Weights of a small transformer language model.
Size: 16 layers, 2 heads of 128, vocabulary 2591, 14.1M parameters.
Architecture: LayerNorm before each block, learned positions, biases, untied embeddings.
Training: a variant of Muon for these matrices, 556M tokens.
Each number is 128 + 24 x the weight over its row's rms, rounded and kept within 0 to 255. Layers, rows and columns count from 0. Numbers have three digits each. The size before them is the row's rms in percent of the matrix's.

# layer 11 attention output (transposed), 256x256, rms 0.111, rows 31-127, columns 128-191
111:136096169142143107077178104098120157157162157144096124069138089167097115116175157139129129141125093129162149148148118128151124168119102112146170144118114142180121147109151110147115099154152113
100:165107081143174129130176131108134105136115166152136130113159097155138157162087130148142157110089082123134167124113148133124138158113147107126140132170161112110112165150123125126126091142115131
106:107142143133113102143127130125122131169125117115121154120132116167129141122097138123127122126110140160100083125137117129155125109145144178167111144113131155132116108094145117126145131113128092
110:160100131105134092104142139129158148129072112129140115128167117085096142149131131110154084153100122113154143124151150119128127121110110120136110110126162103158084125136149124097139196144154103
100:103118121128122142115164109107082137164152147103119080158176118131107149100180124163097102106136142097093132136143211144100140142122116120125181136107103143094129116120130119112080165137160113
111:147085155170152114169143120142155104143113132105131081099089182103101133146148093098172111144109045157101135107134142122171118138124100137101148131156104131138167112122104105158105138156113138
105:113162144120116128139147122144155172127149176169113115124113127115133163130114137143156113092127115131101103120149124116163100092144129092138109106107134178118107136109157137124118095147150094
102:116126094125152105171153136093114109121119101123131087125131124142108147117107118128119142168097120077125117156102132068093112127117156127127126155134188145113105136115168105141146125078106109
108:139131137142102134113152106155129194119099168146111111156097154094123076157150128117124114165127111119119119124092158070129131144123130137093146165112172136123115092141119127141109121115109095
103:126170190140106153090129129136116127096122105180153139093112095113131138122165085097138147186141148141130153142094129148133111139127084144125146082134103138168147110110100157175134186161113173
109:108101153124162116137128125131158090138132134108113186109155063106120111133135099152147091103121135130145070129096084178132140063104135137087150064119187146076115175108126114158139114134110153
108:109110134109125097126084133140148143108154106164107136141139114148091177122118121121137150098128166129110161171117159126136093122140144193121110179138099097150106125108122105134127140162110091
101:078119092136154141143166169189105164132146198103103126123094090109133105149164136113150147118136109108120114075146127107199118145129130101108127130131114166090109122150092155156133133133113144
097:133100127158130132157110117163136102136151158106099149168151186170121125162100150159115101129145110096073118085131187095113105178163145126129118152158107147131106088125133149135150137131115107
103:114171152122146135125140183135173111081090088109116120135092129145093115147107159141148119118126096180145162169106130115146120131108184102157096136147117102125126122162136137124087175167126137
112:113119102073126140110144122125114164114124084164149152122118114141138134109088145142160148107142163151124158131139082162100167133135117138147138118143108179144097104099162114168103145163137121
098:182118185162135100094132134144075122149138144136135084160147128149146098118149112114107141146147155100192162151098120096097097138124138136178162114140128123131171139162150139101113137090136128
098:102125115186146161094152142124135146129081080155130206147126158126131117139147150120152129131148107138144106135127128128156110123117092135123128148164121141116134145143091116147108137153064131
109:130131142141129125126145121123119159107111116064091124097198124108060105112110146092166130095147139093117166140131153107116117151096163108100140183144111105120138163094136148108119128125103102
110:117113087124102171161170096146158125102154101136106153145177143104086150099124134111105141108127127121145138185104077167117152158112094146084106142121144152150157120112123137146132146199136182
102:136125158168102071169110105101169099097110141127123092138137073144112102131131121098146140083166134120137116104124136141146162097108141128131133148142065133167129179138105139123129171139121125
097:118127110134083083135111124149145129122129138122174112094100115098150126126153135109157126116123122140131105112126156135116095113159174118104130151135186160157126125166135079120138109158091098
105:081147131116120153163164117164096101135164141122150169172186151150167136150124089126125127135157117102109120138120098112129115086154101107129142139114116085119149124083126136146117120133127139
109:141148165053129142151118155122124085106104150122112140130152100130147113131143096135117158130118154167131114120118155138120165118104119134095111098161118159088162105126132135093112105184148172
099:112153164158124136153113079114067132131119120149094119124147107089131127097115092154121102134139105135130089163120147103129128132129137129057104163104162120098128114097133118125097142164099110
101:118147136125129137159134149095114114125117127098096140118139145176115103116155175116147139090147127094115093126124141094082158125132144142148145147120148136153153148088133106126127091141116141
102:113043071146133128136143105121107176104127126108073151145108111137140119167141094125155199110179141103114124094147131140116156111113133127087125170160092119129168154115165141129105129159119147
109:091162171115091111119106126114139172129142127145113096141150138105103145108118140146113139160085130128121141080173152102105130083136156156122160142197128131134138130127133164115163144110098130
099:148079119151165110161118138085168148099127123118159159111150162128144099112153142104141195106109134133115147145149091117118162119144136153107162066120166146093154137151138139118107148099147160
104:118112127103104137124119146158069163128111095112111171144114122114077135135145118144091094089128166094166102100130099103100104113151124142128109116116102166143102106089107139129141177114079132
101:072109132137123161124113098109090151152117096153114104148139118127126165144084135146111128120121096142097128119116136129112099153128142107102108185110098115164183118175131154128154128153118134
110:132133150158155165155119100114107101147098123133118122124055121129092130157108106132156100145150167114092132131124051136115149142141129122103106085152140136127133138117114115113111114099150148
103:138153137139097127141140150120063160060115072104139115157167138133130114103077111120128138179113114154145131113069102137128142113101131143104141139151122125126139092125150076117097147127093166
113:164171132177147134161146109142136167143145141179135115142071116134163146161120145148140101155093093127169135169140145085114149161103147124148114128123126145144192136143091099139098160119064126
109:112159105099105140166160129107109157146099115119140118122155128105112135120138147124131086122125115122142173101087131159124125121121106135146090122131157117137152138159116132129159149105120144
102:112137127145104127067184125100104119142173153112119135131109162137123131178139114137103166127149128071136110101105134128103189139106141103124110146111141090111098131105089115114159129092158140
105:128105142074097123132171113124097111157160175111126099129117100133108141141134106120147118105126087114121130175136105175146123109129136104127111118132117121165163123117146094133104142100149141
110:133120124179138174148115117115111099127103109121102112114178135089150145103092132110156111119135144144100100161103168134124113100153169137141116094146159122145145130117108134139149080075136139
103:158158126180115109135117112152171117152105103130121125125152092098091160187126161110115105121156133103130134108133168107170114135111149144125104118132146155119129126138092128098148150108103127
112:121138164134117095089151133106147095141123126134141103120154101160146139086144147105101121074111129160102154105108090150107131152141111158136134118147150125150120120133170170075111154118111176
096:107126161123179129081158147161169145109125165097117150076139119132160186145061156089063126097109115116119134120154155127093116116127151134153125135115114089143149133167115140135121110106116119
098:113131165120115155148132139148087146129102155154120111125101103130123122138091142181152154140182102159106131161091161062144114143124148120124118145107135138154157143116098126142126122120107099
110:084127132140105161142146163165104162140121126135130114121116137124140158149138156170140119126121138150129117105099147077142106140132057103086129160113140072122144117174123076111131088144131120
107:134109163105141114066161100127117109127110128115128109129127140091132133150144171109112151123142127149118105138121143143152122151150135149115142146081133159150147062145113125111138117136123099
100:118126117180121120177143147129138177138109111146147098112092138127128104102097125157147110139098104141121146107128128197086122108131109139161144152185109098119134117112133137116126075114149146
107:150146104099148122069135117109126148120107118123133126142164133111151145137139133108138138158134144125127181176105157135168115167108137110146141104066131152164146117127149152111159123041097114
101:060099094139133103103082132171134167157133170114104130122137139133120142135121115114128133163128109084107148156132095107092091134141128114135162135143101077068139105126131134165135130136117112
094:114184148149181157102121083088142105108112129134131141140145152160128112138149145164080149152141157099153097101113122131158084124125137145151150138080146141133139131093133134120151149129101106
101:155147145106115166103157143133144151129110120151087133103147116110181156190144111118082110122130138127098109113187158118116148121114130082131151124155147127127133148095194169101142179137139064
111:141098122135119133123131098141097118139188151142121131116142125151090122126116131109104122094141127144156156124155101138120121057133085136131163158136121113124151145108141100149132113110133176
106:138130112092150135119177105067154136148121142120131124092154118145144136105159128162120086134125183120120115161175124081118128098102168111087122115100160116133132151133178126141125127119125120
102:166127115158165138099152135111109118090112154110147151109085089126119082121162083135121101124131125117140085152168147094097127181109130139148127125118090111134109142115139115108135141112158116
108:177146107143149098134119116132145112097120142114073105136131112137129119120139123134098117107146142132093118079128143154117155147132122139187137119131134120135169140098133112139117124111125140
109:133146137165133135161095154152112140077081114142124089174116115124115127170124118106130136118127105092133122138134164111127120142103092102149127143111112127117181145184130147114084116138155148
105:109092112085155149114099086153138133106109141099135138145130100124133185154084114115124103106133110094157128090157112131128113130098139141118109106106106094087147141143149063133145105151140127
101:147169141137129122137102180140150095124163169121079112126125128128145106111167102092175090132111114100103115163103128119081113088104161150103119131170144123138164117151144119065124127120146134
098:090132177128131155152151089129125130079130121131086141143114145141131160145118143095116106154142116141137109163147109087134143109146104128109150088115140114130136116124130126108130132139110105
094:134138118162125139176107118133148100116109134133145119184098120066137131122154138130126123069138149074119124128147165126168150083148109126121118145127124140143148165121125130158135128156129129
128:117146129115120176107142117134140099145158120128150125135120147112143160133088103153114128141129091149116100113151097105111129130138164110168130137102098151162157170097155114124102131115132125
102:138110143154146106190134086174107170137086130120103147102105163110159101126161133143131139109152106118142155114130098081092106129116141095166090137093155121141125150125130110118116115137112077
098:122134131154107165107155147098113086161141116138101133135082154125106143106089144164105117122111101102129140110137149125156141120127149127139166116113120121107150148118106106127116100105159145
110:131139112174110117160124118113111099126084124114124159144131149089129109104103086140151123111135131179130126167171148119131095123118111137176136115181175123146067135123138132146138120123119130
104:082075114103149111087157113116139077155125118113143175160154114154096120155165168148116150129103109168139130124172125131114086131111166100132148124131159098098139088125144164111147099107173149
113:109124130153161103127109117162102133145136132125134147125140111118114138135087147160147131117153148178172089125134087107152124145154114117122143127105123145176086157150123116135147131145123163
098:154121101162117153099128166175120111163127128117171072167100169136097148177122129146109143118116088139126181112152091099098145109137116150129117151125122110119171111131149137127111074119126121
095:125170097133132120108120109111107168099105132132151117131145157116180132140132145119151103115080148162126117112126130137132143127125100195166100130118126137136146141139151095140138088122110127
102:115098139155132149125142124137150114124128145068088133103139086119143123120160135133148127102112108143125122108106149091147095112124138135127103167124170125104113118162152156100123091086153117
101:109132100076150144100114132113155119155095142142139092083151138116134100106145138140163131139108116106117089083181110109140150126108109147105189135101166090127108088121134133120123128116155123
099:162136074165126154130128129094132122111136174145179139117150112150106112128126139127162166113118140123142128158125136133115122107109122120136104144152129065128173172142090150120153085169142138
100:164072119129118146180105137135151123171160130094113134132105141105147131093158145146130112100161099119086120131139113088141107124143145130166132131101108166136131167109116116159120073160128103
107:093129119161090166139114156145118114182095145122097156150119101160152115128166138127135118089143143073135156168122121135124147107107129107130145112144087105180121135118122122120114107132171153
106:116122112137117124167163086113121135168126121137128111126082092119161132136125096155152129153116155142135091093143128165122144106130103125102085133107122154110104149157128119190126113101165145
099:124113165129154118104127110124126111120149131150121149136124143170100153103114111106121101125161152130123134123099070133118137134155103115144154128165100151114109114147129165162122148108116131
098:119122074145098123177157141145121116127169144110136129100139137140122138109128188123140134147131161129153103066145166084134156104175142115155113136148131114140085130072096157138124152146125151
106:143159138141126072084102116102090129122153121092111119100133101140155163126118149117128072139115118155162119130122130112111124123166112134165141135095109105144145122113144135120138153104094133
104:140120059129153132110139115087137124102115111123111158121090117144140138117098118122070157185146141132137129159148136122173108109103151080106158133135112107155127113091131120098104120139151091
095:174153138132113140119154126134168150147137160098141096139126120104139120153124111141101126142121095174127142106122109128098120121137136082115150141116126110150168105143151079129132167101084099
096:140092155165136131119132129086164109118132159124137136108081116106127147137147088077149141125146113094100164167167134136126162153163106111101094133166115128100065162103118163176103149132132116
102:131140146085122142109124114092141103097132130131165152093068152158103157072127144125141136136128121120122135159152101122165115124128122126127126157137125152177148140142137162124118127154154112
109:149137142141110140137141095103131141132121154116105136127087175143157139125139133106131122118123120125159115099136138103105176163135105116085181116146089134159132112105172162139152135112167148
098:134123100130135152135142102139136147107141150114118129127155154090109112137139145107140133108118113159176121138119075122169131155148162122096117101162103112155119154130139116124168157119109126
104:142124110159108155165122193154130128152173129109105111101113150159107151138116200132141109140097127120114097101111128087141148129165123113154158119182081102143123108132140159110106120090073078
109:184115111095125108102149097163102097122105131127121124180117119156140126086105113124154137130107109096138138114136136157177128140183126088130154123098077127154142194144090100145110158082146129
108:111088117173137132094159129104137155110151162119105152137142098107139162135130075105155121141126116087185090148120110142164128100140136124096170138182078094104101194110148106157112147121110086
110:123134102099115151155134124092092140130116118150140091164163135095089107087123100124124131105133198120117119116152144104142122080170162135086075101115098161138130155160089122153138140135147112
113:125148108142137105130132169110099157102177101140145108147100094112073099133173146134077113140130133130136152118067130133154127172093152129136129136115105158154088139131135102137142115121111111
102:145099136170138128073115143128135133153143113118155143103152140146152129120162112107133120130134054126115140165102144118153120150115168118143104128121099127174152158137151131162105088116138083
099:147151104146116148116161131144147135126110107153092144176130085087113139162109126173118159077154152164151159125156138137110149132109124137112067129140109139148137113104119129145130158134115122
104:072125137107142137133140113136164120144123161145120136132117131168147110133099122135117126175122132117111155128177126162159117086135139113128092129129106149119166117085141163124153144119140184
097:065102080087158153131136101122118172100119129123125116124100132146103128134130114168181099107142081125091122163145130104136132145159105091137129099146174126134140109156120071096132144116155124
113:139102123122113163100123137122098087113138153147125131169128133126154082154196096144145129169151146089103103147117071145125121102119120116142141125141109085135148078141184153099121136134114110
108:161134148160151124135156137131152124139106095157106130105086133142150132151115146141132083146112106156128147147143113126128112138103119137128137156148112103109153089088086113123087134119116140
104:088175152085133152086146090141151124173164140123107131094109126108126156097119143136125099119141176142153129160121093145117108138157103140132122104122141159152145096102104126130158151129148134
108:163169150160127125106117156102126121155147130127141164144122150147141123136110145112145133120130137110114140158104140139085155183128104124112164128163154124118117146130158064122161118097115149
102:142106115142088153119104188091121154180109118124149170082108131136158139134156126115168104127099132154155100129136148095164099120120078136107164128082115117135097142116142157118100092149139079
102:137180151126123125137149142137129152150124094112077104128133102054119149083158090141133094109139145134063110096110146134155127132175076093127118147146139121106128126085126110176159146088126138
104:105124177111140108147117108124191135154149132148119156134135113103141138124124143158120091144145134120115107089155139121144138124123119172116125130117165126093141108119141103111166108148134134
# layer 11 attention value, 256x256, rms 0.125, rows 32-127, columns 128-191
099:147112131133175069125135135141148114145143111121157147145104121128139129151112150127107156160123160115145141128175116154133116094073143128135150069153124126157123134137096112100096137126196134
106:148125121127133158091109119112126119142101143164127117111107056098146166112110111124176165147107146126137135083078107166121100094116114128113134091125188141131133093155137121119156120134109142
106:105146152107112127153129147151160085148122147134133144121110118123141151144138126137106095147115143126132165104101100157172118166158146122116077121129113116074144140147145111159140137105082140
107:082115104141160146117143114122112115136090127109154168134161150136124098145126099139045137134107149115132122131116152127124142117139183115124115121122085137152175145156129141117180084125097166
112:135125150142157090140125143141113121166115132099101159143116160141125096110159106135154132167110125123137100132130150147122139160148106123104139151130137117121096139118097170142155154104148144
110:097156108120113122121125136130165122105115118129108121061117176174128120151160132146139128163092125160149107084157095106128167118174116165115060072163134105116104122094162123153135117126156155
099:130144146117128122132144094147121139129140128107153120126121104125113127147139085130141129116124163131124121126141111080151160090136148151146138135101143103170107082097087119105114138141150121
106:156105172156123152157088136132136084099132138125171129157128177116150180125097132166120128155132147165144111128111126110148132124136099133122125094133094145161127126129130158114103136125130099
106:084106113136160118103083100146146133154132129139163097121101155128108153112113132134154138120157094177150123136124125127117143169147161151099182163113161118116123110108084150138130125091142132
111:108083116075102146185109137094108150144115186125145136161133126101167186139141105155132130116137152154130123101137149101125174099115157118157111143141151102099090103120129145140074109138113127
110:126127131074120135142110127137090105097129142126108159170106110135083124138130131097122162162150176167157149129143117169122109098113124136162117135068141171120143119113137081124190110148166127
102:105120149137104123115122123121081107157122152151101156098106163131135133127156114106155135117154129170143119110163138132088155151120105156125128133142124102095142147076135170145177118137117126
099:113111106151150126105115114115115121131123097125137107137131111111144126105098107141079146121131105080084098150109156120094129100138093104079178151135111101130170112143127113103167144164144130
104:148199115164173099151110152101148121112107148105133058149109122114147124152151157142119175197121145116160130165153114158140093138133124124139135132153142080110163121094143179165059126153115151
113:136101100132127125118141150144124115085145160122141079118149118152154113099177086123144136157190131134140097124140095138117142146102142182122135114150119147139114149132124116104133099111142107
098:100151119168111134111133111104118120145148116082185100125150155100123125158141156075093104118140112142106125113137134072129121152120161153119147172096134129133150116106126162153110148134114154
094:128129138143131149136092137080121136119168131104114161131120131131143103128114129145123093155146117154133115137062146116165132128107111155165158152135158138136114124168132143141134152103149121
108:119154117136121125164104105120115163139198153155156086173197110205160136112086141123120113135140129137162118168155125145129132112144146140119098155142084164128128106188145123141121140105141072
113:155089103096176128120151149138158181101125131110122166119146156137130149153140177089135114162156163126084147160129122131120146172166130100108118138097103086120102143140093137108124138125171112
102:136128101116132148150103149090127140117126153156120136117133148155130162119140131110087070136165113105157156133120073141134110107141153141174143126138115138103096102160120099091095144145103129
099:150118133104127129107091097144134140169137156101157125127089141096127136096139125129162114106098135149136121153118086144140082054146137155079083154154140127117057069117127145144120116117142120
104:161167123133121114135173092118088117153075129145117141155157121140115144107134103143113124126120067154109126123160176130109122125119106119160132129115144128132079110164135126112121154105111097
104:101152157162165133095089128134132116120140078130164146145115138162108119175141090123133151086113170128104131128139105139065115175139134124184092149152142115115116154109188097127139092145147106
102:128111142131162110157089127149128111054129108135144122107123131149158092197143131124159119114098172156119143108137139141150167115136087150150116157100107138087120162128144107130141147112100105
102:129100098118119164100096127131108102100132112137141132103147192161142094136143162133158105139119138132139119106143123127102121084106145134176097153138139183124091132121121093096119111154167127
108:123106106137106114181125136147099102092121145136103139118135121153123117115179165121088129134118126098100196132185146101109178106144183134109140156186126176130162153133136103125126137112133114
104:130118141189107115106093147122152106102128127151135127106138122125105097136091130149112137098157149139116115130140092125129120122121133147104066153109133149150108126128129068128133116159114130
105:109107100101109073141151132154120137145113140152108139139167112150125087160147103115141114144104131060101112119131123122110117164151117091133083139164152086168125125111136139090131124096159098
101:147148150125136169143138098132127122164104153121095121123131136127155102147131112120141171154136096138170138155085155101169133166114124134136159120100148175145127100145157113133113114193166123
100:200154110136131100153111121126124139146117147125131153089137101139099078142111154105121159152139130168124139146157132172122145155140108131111160101107123154149146153078133164140149103084129155
109:136120102130163148117140167140158144160098103125105138138078107116105140177108166107144129088111140086092135103133132143137157140157116106086114057139116097109137106102106155146132134148146128
104:138131108126172174128119123116168154108095117095152092115140120086149068115114152194165166126161139108120145145130129123143106147121133134122106115122117113132113108120134123131164129134112142
112:146150102127120164132136151095170172116128143099103128152095180126083113182147184150159076152139139132112094095123118136158102130136151064089144114155132119150093089165155127171129142115135113
114:115131091100134125122123166108134195148166141123127153125154101087144118134112145099119158116109114176147144116149128121116170146160139092158083140127112125134138124127110110152123111178154186
101:155127102129144143130164141107164127128133125153153141133117136171115081124102114146123081107151106135096143122104141076090155138091136094127142154132132160146129144154119101144134141139146104
101:120132112063080141131139147136140141131155135080125108079123092144115136165089140103134152140156111134167111132140101119098121146140176154112112111136157156118129106093130138122102120157134106
110:126102150104167151115150136126155170135138115108124151111162129146134114164107120109123128110119124107112082160062141109187101169129125133109146147097138145144122097163105111121153134124086125
099:126114126134124139111141092127155061121109122146138137170134150098149156098093195109190123131119131118167096193144087134124165112107141068128162114155085154123139105159142126132116130120152090
112:147118118147148125102132093122171103121147169141124096124156110143088133117122161113092114096115132161123135167081097110109109148052163108115118158139132089147140168127121104166145104111114163
100:128098138106168135114112126137117126111111143151145117131133097151123131105170150131124118131139161136146124132130074176107044142113087090094150100160143138131161127131131121137165145123110202
098:151113129133160110098146117114135085148119140163098081149108168135142130113121155143129131175111174130125153148171117118133148111171094121107160100101115155134159106131128172116107129186143105
106:117112129111141124148130127082110129101107113153115146141132135123135076125118161139149131133157127149170132143145172089196136138137100122140142123173098140122145147125153145103106107116132149
110:097088143155120133084102142166139126162154162074125129097102122178108102140092102109152115135160082177078094170102114110122138114109113102129141139100128101161138167159092123140152151125155149
097:123140100143140130145139137150084162079128126131132119107121136108155077114137133101137128116128110075132119103139147163147111156133136151131116132139092097121138089119160165175076145133134114
108:172115138132118103095138138167127153171129099116148092095088090145097101154103165078117060140122134117154101143126140121127117163117141119201135130073150120136149122161126141102091130111105136
103:092105167111126128123126123087132121131128097147182147100147127117120147145165151118136122108125117169142147133139119120108137103151137134127143120114072134188156122153100144152176102098108156
092:156101149172100149089134134133133121156135133111112090115142094153116142165139106119201113100108153147119117135132090127162125077140106150117116178088104133099161106141135125127144155112108141
103:130131119161166102161144125103103123149135144107170117116136127140161124101127121122111152113159180150101111143154122104086135101142147108133072112183116155115153158158114095143128118165200129
112:153115056117150141162131141104087156101121160137148117138105145134104103130140147133150122119145161114121111155142135132114121073131118127113147159110167186147086136155114127103126162129104156
100:132098085123147102135149122141167138130144169115106102147135115161182131125122103100098129129119138158129166120125118119118136126098121139095068132133113111124166150150162089135106159091164117
102:132167154133096118142146120156128100122154159107139096125115136132141149113147133142084112118092085066133093138143125109125123144113130146118167127098113120121145115130113177122118166144111107
107:138134125128116059120127140131123104142138135110122097141161166152126125125168155150125111151110111088108140165144079141126106136087127130129103100105134129092103152155133166111150120123130144
108:169142132120151123144126137055140101135157111104119081119095158120134123150130159107100088151087118118122141111153129133131116173154148143170128100105086132163102145113153152118097138131160153
107:149163151082079149204134148134111130140092149117178139089092130124118138153101141136108117164136129141126135133134116117128131137133138104166136103136126107151120129080107139113145130132114094
101:117141136129093122136120139099184113165081102106116145128113139139152125091141169137098077118160174134117130096121157118121126115118142158189095196154118104145097101120156151127123122133165160
098:107134174123120155098102126184107093114149137096112113178137077108087147120115138149156149122167143124127120175135115119151150132164087103145083081114138129134166134100123114138153109142124146
096:098114149123120139142091121134107156178113171155091129118129117142088147132110123145120173097128097121133148108104143131125165120073136159139114129164137160086122121145149114098176108143130116
124:163152146112129142131152107127143110124119137133140151107089123113107134131180100135148156177111077135102153137100145123137117108152101107143125085085145143146136101150131140167121117107151149
104:124138130112135169153125087105088129160165117150125126111127161152140161097125108143160112144135126146103126076114158150173101141145096108153152117153143132127103100097167172148119130148098112
099:129150118124089107149161108167126133137107115130097134112079104151119112125104141147140152147135144126153106090120148128139145167125130130153130108155092136108127122123119135096145132190109119
105:098114107115134101089095121144120163114131150115126108123116113142123115122127097092170145107103118125081071127121137136136096119130112142129113120112130151091111112165128144111147144104136123
106:105133112134108060126115126117154115136157161158156122139158099141132164107100111132103143155127104137131138112129107139192149116105146118124117156134127139116112152085146158144132069083125148
115:136095117124154101140116122100171102113165117162151156130108160139107159075155131155111113143113119117158121124074142116141108115133118146107194114118191078136114131119118148127104109145093126
100:138114157127113142160138140129126126139117130055128140157122160077131116094096156161102127114112136157134131145140131118113155081173104092065179100163120118163119126151145167105125115152171139
104:099108146134102107121139145143156146085111142137137128104151107125113113105119126143159096117132140163124091092173091143118159156110126135192154140136132149119112131131138141141152151138145140
101:142105150168091115142136137151154087127159157114157142128147101132144129161127138111112147131152141097133148124139170122150129117139137101133144117135143106100176173150159137143107164109154164
103:109099149141101112128163142105132102138124173109131136139117121119172137170133127175121133078167140130139111097140116127154135089170150155161090110131060117110116138082126117146099104105109148
103:109129085127137089135128159098091150132184112156123159150138089105152146140106132142102139128123166155144090138127152110099115133102125112117149134183111131163122169138194119089111140116148160
098:101097102110135101125129143090079143107118120171098134113104150146156121127133100126144148159136132081081138147141123104113170170140114117122178093148131135113087102137108118166158119159121130
111:090132112109189122111125135108107156123145133096111158099113145167081143141163114135128126120116126123144159153161090140160100168111144116138122143104080144126136131131114149128150117122108125
104:104090154136105099147155158122126187131111142118090095112082148111115126132129125155137153132108181114109120101103087129102122182162089146110151049165131117113078146140126141108140171127150154
100:149112120142100087168079170148146134104144152129126105135123133119173132129141133071119111130144157149123118081166113135092149143137122106135104113149148113143127199123147167119129109083103146
101:125107115117168120129098155146163099096089106157138168138143130130133145136073119147129114104132116110117147151075112131142111115118137139125167134127144131063136124174122101078146096135158095
103:144153135105124126110125112080210156134094082079165108115095058173121147146132129124152084120103120111127134129050152130145114117092152106176144155124164121136118107156134116128107135169117170
105:124179120120129123141109134156106080144095125116162096118094134175099155109121118145165117118091094080174169136120098175145165104156171121122123126112128127136152126147161126110099137147156088
094:128129135101141103162125106115131152158143112080106093125113093109134146144136182147136114182130143169101072108141130148136102173081138144127099117131107100114088107132132188101115115150102158
098:114117103150131122144101176107110127145090125166094122138138129095154126138121114080144117140171130088122136164116130142107102132088139136153109082171096128159147100153136120100136128108117118
100:145100126108098117101138131181125107130127090152143117139114059169169148131089173123154173172133145133138148151132125134122136133118144154109141104132109117145144105155138092151103109124156147
110:171111142172164136178102130081148106095142130104090131107106148135109095133103137105094130093136148101100150109143105110127136173167106148117147104132098112112169150152091096140087114129127138
103:119154171151130141113133163165194154117172093149150151100153092184112146130159091101123099101157153128133093088103143138129122133127126131104141087075113078081137096118135134146118134099152125
107:156145125159142097132079137141107123153103095138151110128135135135144086127124107132152100133194133151125153141094109143097115091142135093050104145153084153155136116142080157149118122119132086
113:143133156120102119122138152144109139144151104149115134096138130108129131105109156124154138152105108140120175150120126150083091137118163108112125151154140125125091107131080139098145110152135141
108:101143121126120137123143123102081132099143178145128128124089141130151149133146102122151101132125132138119122146126137119132166128136129102136101152126130127157111133130109136118091148088141134
110:116097167147155141157133168134119178129135109143073164136117148157114081149121116140102141143063159158108148129106114139149146148100147118083131107116147125084162071128148114049137099138120152
110:140122134139131114120122106111087170128157104122066088136139144173103121155133127126125136146091090123125162172070148165121119142097170127115151138093132129113124123085126139141112108188115126
105:128125128135108108085129133115130128154130103134132123113124133180150132104132131166118131145123078107153135119114199111146102104136122130142146126135119162152161109163129160132126142073137161
096:186111149139120122123033116135095154089122149104124182147138176111126117115118131104125186169118181110114092119128142148150122081110132108124134128118124118102181119147134105092149140150136106
104:107166093128085120086130165173120127117118144105113192132127143105139158149125130124087120094153148100156117093163136114118120139124126145132107136105119133112122130094107139129157072143151139
099:116157118070136127122114127148064125163110165151100123083147130115117121191123126168129132114128160127120167142138131154164099152125121136114155121102144117135156147131119152161115099137109110
110:086152155157132137143121109087098121155083106144101119108139082146148123107144099158131174125150152118139118114146111100113127177107147173134104146122123151113102169146134116147130141113114176
110:137184133136181147153141151119094141119085129078127099156093166112131083139139142094162105127175133101138124162140126169185143126128095113126120166131107106152098126124129124209131119133139113
105:134128156093103142057109153157157113158099148099130132092135114138104160119107115117137137108131095132106155142112099086160140125122097122119136132112145100128079164154162119130119115154139126
108:112109112145151161115141110141163127131114128135142081145116113085120116116152167117138100120130122130119130137112112140127094047139138124113163128102127135179110103144100096144073116159168098
103:110133132105117085146163109128135114156149125129147137125092101115107160109144119134143102128119122123122149141070142172154148148175132168164157152091166162050169155098151142122139177122094131
095:138131142125128109118150144139130112127122130106135120102135170124179114094067126108111143113126110139098143122127128156119154132128094144141148149095123115125128156104150119115153128113139113
104:102126160131129112114131117121152112095138159081120081125155100102180123138125095155076143101122144110114106139121133133129132122094124104140129179158136134127129131097149148131142142112101099
# layer 11 attention query, 256x256, rms 0.104, rows 128-138, columns 128-191
112:136126124132134121119136141131132129115132108128143144118102155083136129114139074183163111136148107101181131106122118146071126126129142074107124164120120098109137146142115111127119121155164110
118:197145117103112159140162116105141126161148147141101138121110192123156162152143110177125156108144115106113127105134113120126128093121125161140168130109129134122148144141133107142115163143110148
113:113171130165130108134098111166116140125150119130118058156135113130082146157122127117125127117154118122127106155113176115127136087134124153156174135143146076143138165133112126106139152085078072
113:166119140133156097147129083151146143112100153125104139123129109135129118127124126120131135091117112109107124106117148149125102137114206160121129098111162104109150135175143098136123140115094148
117:097171161092110100107139127115114152133098099162122170101084139180130145164087094084123115093115084112154166134111159152113129102156094105112121115120194144121158100133153122121111137108140109
108:122124130083112086155100104170137149118130148120087149148119133088098105098121171147128090116129119151144128133112152123092147112080137166152161100108148114125142123123089150138098147086146109
111:120151143141151165135138146050137146195150112111132142130147125131133154133123081117135127093104080155129129141154108147131124125113148133151096118130118105116145110103175125163100108146110133
111:095148131143122149112145147110134100121092091154115096117100148116154145132060157108149144117103154134130108152126109114161148145158161136146121121125100145125111144123124125125188145098119154
108:121153139167147137137087125116075149145140137099153139139112181158145125134116090079100107114083117145127113105139125163153129135144106112156119111113113150153123151071122150159119121103113135
107:120093148120112132098142141147114122125119113104174093136144138097110162136125107127140128091086150103104131170143126119124147135160171133126143129107161161150144151132123160143147109147092155
117:137142184118148105106136139131104132147103133144098138145108131166123142149140093100121131135097122134096121138115107161140144130098116168097154097107152096138088147092167147106095128107132142
# layer 11 attention key, 256x256, rms 0.104, rows 128-137, columns 128-191
112:150110148113086087129108116140139113107156110112131172157131151126097160095151097161088142103169129157146084140105118170109117154182153155150169104105132098098151089150166103093141099108123098
119:162118130153136127117109168174144109138095163118136148139166154131133134162168107137138129176145094105136100093093139176088101144122079098135157109136131134154080081108115155132127140119129151
114:130137157170078119138149115136120137139138125138123103146093118159121034138113122124097140113136150130134153133076129140141140098176144095134169136124147109149135149105138098124091154111081099
115:150163113152127129144109123147149166102099161149146137123113155125133099093129135120100129103099148129166120136092138130113126143120160146105159142107103074151122118137165075125180152155128134
116:141141138136139125116093126118076088079140133126156181100122147078139085152128130121130132106160119113186126124068069148109135135118122113114119105132162147083140124132127160127091110111132115
110:137143135127169149155131113134101077132107169133086148097140096096122117114123141142137097103127140112143097162117178135110125138095162125118184115111105081130110083172133149122145099129108128
116:130128116129104152079147125101134096158095113137151149151124116056119142122107109131109160118146086083140145111125108129108157138135118137132115121144123114118134152130104120150095157133107124
114:131169104122115113144106120110130131157117125129158145134165139125107116114106134089137107095117158127108157157171114110096065113119134097118085109142146113155102132109087127153099138104129159
106:125124098102147120124151118101094146171159110141159147172069114113116107099084130149132119148108092125170053158137135143092102100132129133111156118121111109159117160091127104161142097143138134
110:124111114131120118137134117107115157095134137105157106119127153127077110142129111175124118158146150133098107137119127164108091137096142154128143154103124116112092135104139135159134111124141142